From a checkpoint of a small transformer trained on Wikipedia.
Size: 14 layers, 2 heads of 32, vocabulary 8192.
Architecture: LayerNorm before each block, attention and MLP in parallel.
Training: 82M tokens, 4983 steps.
Each number is 500 + 50 x the weight over its row's rms, rounded and kept within 0 to 999. Layers, rows and columns count from 0. Numbers have three digits each. The size before them is the row's rms in percent of the matrix's.

# up: layer 2 MLP up, 256x64, rms 0.202, rows 40-86, columns 0-63
# down: layer 2 MLP down (transposed), 256x64, rms 0.188, rows 40-85, columns 0-63
up40 121:427536622466465371540473559499550496481551512567458491461492502561533466548507488421453551421504513477504511490447555531471420565490571451512499509456548438556590502537481434456463541371500513
down40 119:381518575490526498464495464482507493482617519489491497487510524542618406533476493378438581483466546502533460475489487620485492491478530473554532490502477476566525513545408391541458442495427504
up41 041:495557474516442441490427575552533468525549502554415561492410486473459544452527471487469549440512417440553619597497553447454453604522576466482598496441499490482535505532522474444478560457531499
down41 029:536482485556495486462471508521483498526488454460500521463469519488584474535426428476589449543594480631495469440494521521502465523526586315493451507435515523498549533515507609466471527491564427
up42 110:418525562479389482514534492534565498625473533495408484488496516525492520499520469559546537438509522443581519534532530505478479507448426455517505423625539531585525450441495444442533548415539416
down42 115:463562509475481471386503428540533539586458529539384491533530561518551509507551431517479542478543545454561533498570538541477501369487356494542505499560555437495455495507467478457590491487514450
up43 058:526514509551408451500457604538594498492548464482509550462441402508436590425467507505504520428469426508502560538490521429516477572529482484500605474491497555481523508429510414482587610446515531
down43 057:532493557497516563612442516457476509426437377482503513490552551495594479526466452488501528497445531436537477595538545484435498442564392471506479536516589495445533407460513548579486507573517453
up44 139:559557540544491438503512540454534532573471494527518494546483402467479520487545484577367506481503514516538521550531573464485581561567493595398506491492536332497444437521498500466474554498452471
down44 131:494526469481483535539447573504423464574510471458523392508400552529591488439433428495501511487496518532486521450513483535437423528599475476480545511527570523539476504543367570587401501448514518
up45 038:554468491495438430490516585492497445475568463559481518528446471501425528482538513569457533462537475395543610550552460421455495556494517570409554502469463484559505588474538477511571626434497501
down45 029:406519482534581502490492527486419504475478537570478486544588528540461459516468428551555488520601527566505418427547459493494521454388467380471458552613484483522484432532477517536464465577538491
up46 043:556462469456505445454497567455463406450520490597516549469506449522423536435473452544398511461480424361525522573480501432503535561508471528511502481492514400512560526503508427526475625491510544
down46 036:580532502508488475552511496459532492492639506426465488513439555498520516523494557483433412570534581589491433426466471542557427497522506532496518380451491482580466442571473535516457440584476549
up47 120:536451448539469506390609510433598511524542426505467530512447478489435461409603509519467526515539373471591494504479549448450481479501514447503546515568562444594507495520520503529456516558553527
down47 116:597449429429541449388469530521591512502558477459532452498433575493492540495491520539506446595586449475522434409482502491478517416544446509558492444542516498559517431535519518506413435549559548
up48 109:430578489443477489539501624481524588407502523459425577610519551481456553484535504503474496480525492453461507469586454467495513503526497499481525557522477443559613454410614451478534482533474555
down48 104:573559504433519526493475562450508559430497482471506580572511559469512502522486477522408545527528479442505443368563404551450500365463501501493503559547509446540529441431605520515528462503458542
up49 121:551400450539412451519505644468494546498538501529493511526522436500511470391570506523468527477439430557580453463527574468419573549532466578553496469498539507544537489518510489524463500507370470
down49 116:470502506509542579502437457563413485477454549555530445428459478597520462544451496516527546524519593552406502416489466512543467469533414544518443543480436559521516503578418592414474442554526464
up50 040:508513496520464411512544560501505561468472464544442491542521453535421558467549461576454489412542393451566537542567520427440434529564483464442497503464476482457508563497560404520533600431450571
down50 023:511452526581497539490451518536575550491493449446494503530495505534491472465526520540504359557512526510502418460404513459500506403540515437484421491447553519515508398635549593503532399501468519
up51 123:508446501499480437546550476438530479512583491554434477439505522499445500498477578433513467470444432414587571449498530489555463486429574502388594530520554486499627487564503483558563471452547461
down51 140:414472494558524473484537530383485477475543534525556484553513519530537569477462434511558432618519475525431568441537470449502507495481491495470536528482454531483423493440523707542531475524499522
up52 109:569404522516426497532503456472506430523588382551553480501522514492480512476518499610513516462631444439461480478522495445453477461577439510515554551565542539551596529574465456503477518463511577
down52 102:509461508467483532529428384397487522518527501461488481449562523489565471450481505571523497472585508548472475370441587530509620407410478508545569504535513578490539469546470561524496488521553463
up53 134:498495495548523497524457452442515541516484609514450480433510524452471613434505513505456535442499487546548574590481464459423486523501604550491518498430505543514427587545605483472528576413407521
down53 143:530462545464495528495470567555460533539473412547507494485585458495588521502449454405502570534474440473500518499577488479480531514455517460522420535525467547447570584519404666513449479474542422
up54 120:460553521500448470457546540478453525626531566524583479411511541454424466477594497461407603402505452450509495493485439474526446508523499454549499481466539552580579547433464450443466472526457488
down54 122:482441509529498555503499507493442506584492479556597464500492485536436492497588507594435476400487424495521436499456523433505477464551410462535529545461579478615446493524424591505463496606470546
up55 051:530483461454521443454461569532556419518546548549455566483394434489457567452593503519457525442483474389565583540513533463517483579510509613457520508506511493500462487484543411514511594489491587
down55 034:432581547525406496525471538483507517447528500450462527553475520495560470472467353527528337543497532586491463516477504507523525405519555417505459533522558539447534435476547565474519447504538437
up56 048:465539476534469459505572560576496428508548523616479578525432414465409550494542454547420555444507427475533580546475488390441496493552521498514591521523469484528502535457570430527498571487520473
down56 039:543443539551496569500459572464444547461576550427580464474487562484594468552461509455500509449519525552501460525498447613501469551485438450447468583519392475454439501521476592458613501502528506
up57 124:544453522499539440453575579503534485416590433485474577571505489556468487528487547405506531402472465522505613570424537552451484453456556487545490405426455512557527508489432481469483524480471570
down57 135:539441473483469451554553471422440487474517491459479518492496537552587489605486549377559471495512464554481511527506433592514432419524553386544415528490446575536554461500492603506497505456550509
up58 051:541513469522512488480481618571587479581511547562480513556438474506420578467493445519438493462509422481534570603502532414513471566493492536492564470492479497470509545502516411421544642496461503
down58 040:509625483497373524446447536472467487458500488467476552502538560441544571459552446539533512570525525582422415447397465578479451479513530464465507496544538550513454435523474614538441511507495531
up59 109:539407538438508433552512513546554451468614482513455593516385498416467524530602509562398593500462439525516496537515499478535485453442475509473496565444536435583490546434494445509480498515520477
down59 113:526438523471606415570451462593566560508491473410495511442412494550522456489541458568507548614513458538529467495500466584481464391497481515473497507573522455616428457505508485509502527523538462
up60 133:506498480561384494546567528484442521480562476507478549443501461416506523436535559608428555484416492524564489518508490483410470541493464599489552546607491547507509476432541442472473574444426447
down60 138:546518444573539546568505413546439547504524513499584509425519461545533457461447514542467498534502591487468491405506554615444465474471412525538466562469443588484578464536500467450475466550538396
up61 055:499527517475404377491477551538508453484511460535525501539457421508412561490490508533465553460494359435500562581478519462515501632521520541519428490480499503476514584479546441535537605466452536
down61 045:495472526454516485635504532474472492485438509494519293459505527522526545537488467461537540511485459525487493484487498609521458545399527486493507560531503557423484552457568630485549528492491469
up62 127:474546535472515498508476504554594444595612433559536580512448496549439545528527550453399541492503419452483526528499494485436463644483477561497450485404456462493454438460516436502506478497439499
down62 130:462487509445633530438522452504482493620514389550509581481462563527458486472512558393572481543502466611518440453486506512501563536557498521465516529444477455542494500457400558457510448523471455
up63 040:598470525495473432465503571522533514538526546555470511529484404507442555474575408490460562439469466428520560534461560441459516565565510501466481494510501495524507548452602462607442599395499480
down63 033:508507478481524540472533509554499545489514514471483449554461496666582431414452446493608500579543449530449404424541490479573512441527531446557484428458543493531516514536439537460493413525547475
up64 117:408545485410433366597522603561504501569487544540525507538512517601453548452485480518462537511481469450487493485447558393511426499572483499434528530502451513511443483451516477541481519479525603
down64 118:530514479438472546526512496517507536504504449548572475566504542582551489501455430522493444542584557428492433374440569468491538435570479508540464403446525436472607540499459481419509483403466529
up65 040:607507439506477451507405528505562471498549531541513567545487533474406581473531513493491495460455456387531595524512514494535402565520502475549534516497522523497566533471557359509518611473533544
down65 023:501450499409532466423499477540543572522532505503456547542462515551433419475408528491511433507507566566578409507529506470506537423502515500471495551370510572565558453476572462502522401456521418
up66 128:475520564456448461505395505474525551501578519531455474421476557515510522508548461491425570441553481491606473541474521479447435607448617437500481547454491556525488552558463434473434503505418571
down66 125:481520569487552526488443463502559565509631516499515486477519557556540425513496512424423522448539514520551418497457523528446489561463579463438524534499500493571469508592442400453397479524394544
up67 123:527528455543463426436462532485525442562575515564410472573445523477475461521611517528461531506459450530460513515532559483379536464554493516528567505477560440566568429548568495507461476427388518
down67 119:511503465448491466491458528559505470491531442472547407503487551596498525544446526484544431585496513630429421383457563528472568428533486533527500454438501517509590460506449605499522443509502441
up68 052:538482494524451454477459560489565563447546511543446507571489481526355588470520539537443584442482474458554622532508539427451482600497486487446510509434532485494461562474519446482506622495473469
down68 039:432526529424487520428530512485553480439427536424440488471512488468564434570509552509523473540575477536428581464563527619497484446520496446496479573607552461522514464479451543504388487485596520
up69 121:522484517508549471526497488598627481595513370502592534548580441593480525515526522502406497441491491440471515532470460483492459479565460560512543425475429463460562514523564484492445563534474554
down69 120:421494490537499481491556492590570554503488474400535521495560569479602488533459506439428442582525424528446479483514452527475492451399482482497481443561523584384565510494503546480398542539512548
up70 058:543499439498458422468555542472541489557536416556547522566458470522409523431513481589411566424496466441521506565444547489441453571499538481370558494492508490501486519496546377528554533514450515
down70 051:549528489499573443493484428514488495513464499458549598549430477544453537512522545496495532534465537607466328413432574570531467520466498398508539522527444473461463441554562556498475458510540488
up71 059:509505494518477455490497592528563417490548503573513507576485431531478535516555472478479522398390469497578631535522579437464479567500475505470507515531490420553598549480496424526458573419522499
down71 048:476484480526562509528476485494466535516481516445530489496479536549493460455521485508549422618587490562415386433478402484568444463441474426534500526513462554514478454556473648454535537596508514
up72 126:465433481560538410452436530494492503535605544576515407427491448457487475466599408559508553453545417511505531485446499510529569486536494426552501560422527473482506574551594481465534547460513545
down72 119:427514450524516486540508472489559457462548500556476405465543543472557461530548469512542516507519511603450408464485465610547430450439496433526435565491545449490495513555493642404507507526583524
up73 130:489458502498445494534439577488507577532489559607425547525396493568465482448513489551421480460488494502446548503545480468534503534590472571495555468470402500535466591471476489509570501400379535
down73 122:498392552466464510517550527550466501518566480524462426503493519540581461530444510557530451445535519535406458394552476551594480387552468433440524465534409542540470589502420472476505465470530529
up74 134:486461446478432474353475520554566447631586438570545572435468505500400483517509510493545500542529467547466473546499541498440499524537522490521478477466562610497541507447455422587498504458515510
down74 143:495523494472518560419468439519447468609455488523609564416488459548479405530519484510568487588537502578500395566556450523474512545470476542531506494510534517447468559533407529591466427534511452
up75 056:520427512456445394516500522561534504508522501604498491505522466486356505448500475538459539484407485419536578487515547429502497545500513449485579499514469418495484583468550426516507608392496482
down75 056:516560563565440494539450568495446520545517448503498502543501448414540457561478417486516451567557493506447463383583521529549392479531488493506447523474506533513486509610473634482396492488526501
up76 053:541488538518463448501491524560573464523538548518501529522521454528414601488534514560367528389490468413539550514512569420536435552535525518453594446485505454437516532533583445483518525400484484
down76 040:494511579460585509511474469523426508538567466506519519481485499485481477473464470491559480652454455495548493427557495484506570435554447534494476550552460476556454458586460650489416548476488406
up77 125:473529409429512496456524524403543508485557562443475512571419512445511530481543507465425522381443493517504448523479567488491556545525604589523485575430512403581535512540542484531480485431439473
down77 126:463558464452485518491462481510552523464579554418484438564436564477506582521529475508475484399484531592512361413455541532504545482476547523543410561498494493620523447505553533512481475413480477
up78 105:533404461465441512520521575494619541539557485476575489501494461562433599491464452515552506452541425525429598471507481447505463493558511531468475522527457415521483494445516496653454562469539520
down78 097:536518483512509566428536535438539474474528474488607459409576517523530497531509412544508508505526482514509470353474474495456514466512468502536539479591505537393513500463512607470429381547572442
up79 141:538424536477469494505561578463595436566486425461394493551486524555467483457557561582496561481463385522545508574450513462521483480522500460455498469450483475533490540526592477558411543417519579
down79 146:488516581433529515453564558539519553503508514457361443482561498608507490493527513525455518549522430548543490492500559472472473388474475384546475560497418478572512521518480516488374582507481497
up80 127:424475455564430434525520538461510483427580548564520578543454546444432526525456542576513462456495382404434498512628543482364536459502508496538467483552519504545519512538527501526486487485461494
down80 131:455475508471509465584461488494476601488512500506529504534503668512455513527482509565501514482555473451427460466493485495490494318542474457554397465511494499469504439540509618557533475522500438
up81 111:501386566484421429505529515562611478541518520530499567528498499532444522385561526534538647471427488533511506488514468516470572501474433449478443475528585443555498460509558481512538502518405480
down81 111:510497471462572459512481442485588514493481526550561469511494471495472450568516550492608625562459489558444518409544448576470528445502479417532412475510491431504469498550437636494519420497531499
up82 122:617472530512483471509450589605505512593488428560532491509508486552407469518431429604443463462531530430475516476514589461424488556535544523527594547515526408533520448504430510477494519460493512
down82 110:527540546586524569539506451423469572415463529458526463438465528447568521452471515501568488526445450613412491466534468564562477474498406523506425566564492565453481566405504528498453557473540515
up83 041:571477461490461446505486505605522465519544498501513474531457416401407574468451508555466538502492459442537620541466608498491484569532495516451499436511468457487479570493536375511521620489498519
down83 027:501518478447524536521448487474556409486439525573551445446499539513426528542594526595512471548522480520481440369524476503503455511383494564516461582536481569449451472445508609489496447531565465
up84 123:632478504543471438482423565484468537436592447505505566512494561456441486492500571495512492472395377448540597509561458500463434472422521563510561490534549557453493537481551500497532523492469569
down84 126:539525500454568546576520465493532494475522460471510470437432507514525526481517504460499567633436485559470447477516431523460430366454492491490483524510462488429514468461519674565555572514555478
up85 037:544455509484479474485515586573495433480527460509453516496394515563409565465519454470493528400469398387536561550562584450527476557546491512471558477460524438470488479480552462493556612441494517
down85 024:459472499601526472499508563507432536558498362459477456478437561501516477501441484486519490480539441514443410478638554571532502410494526494538503501500624523505465485432423496444484543579487526
up86 057:519463520550464412495499651484545466422526510540512570451465424546469632461500440520505529530515473458556559505540582443528518585546507546496564438505464464526540521437539421467563531553479463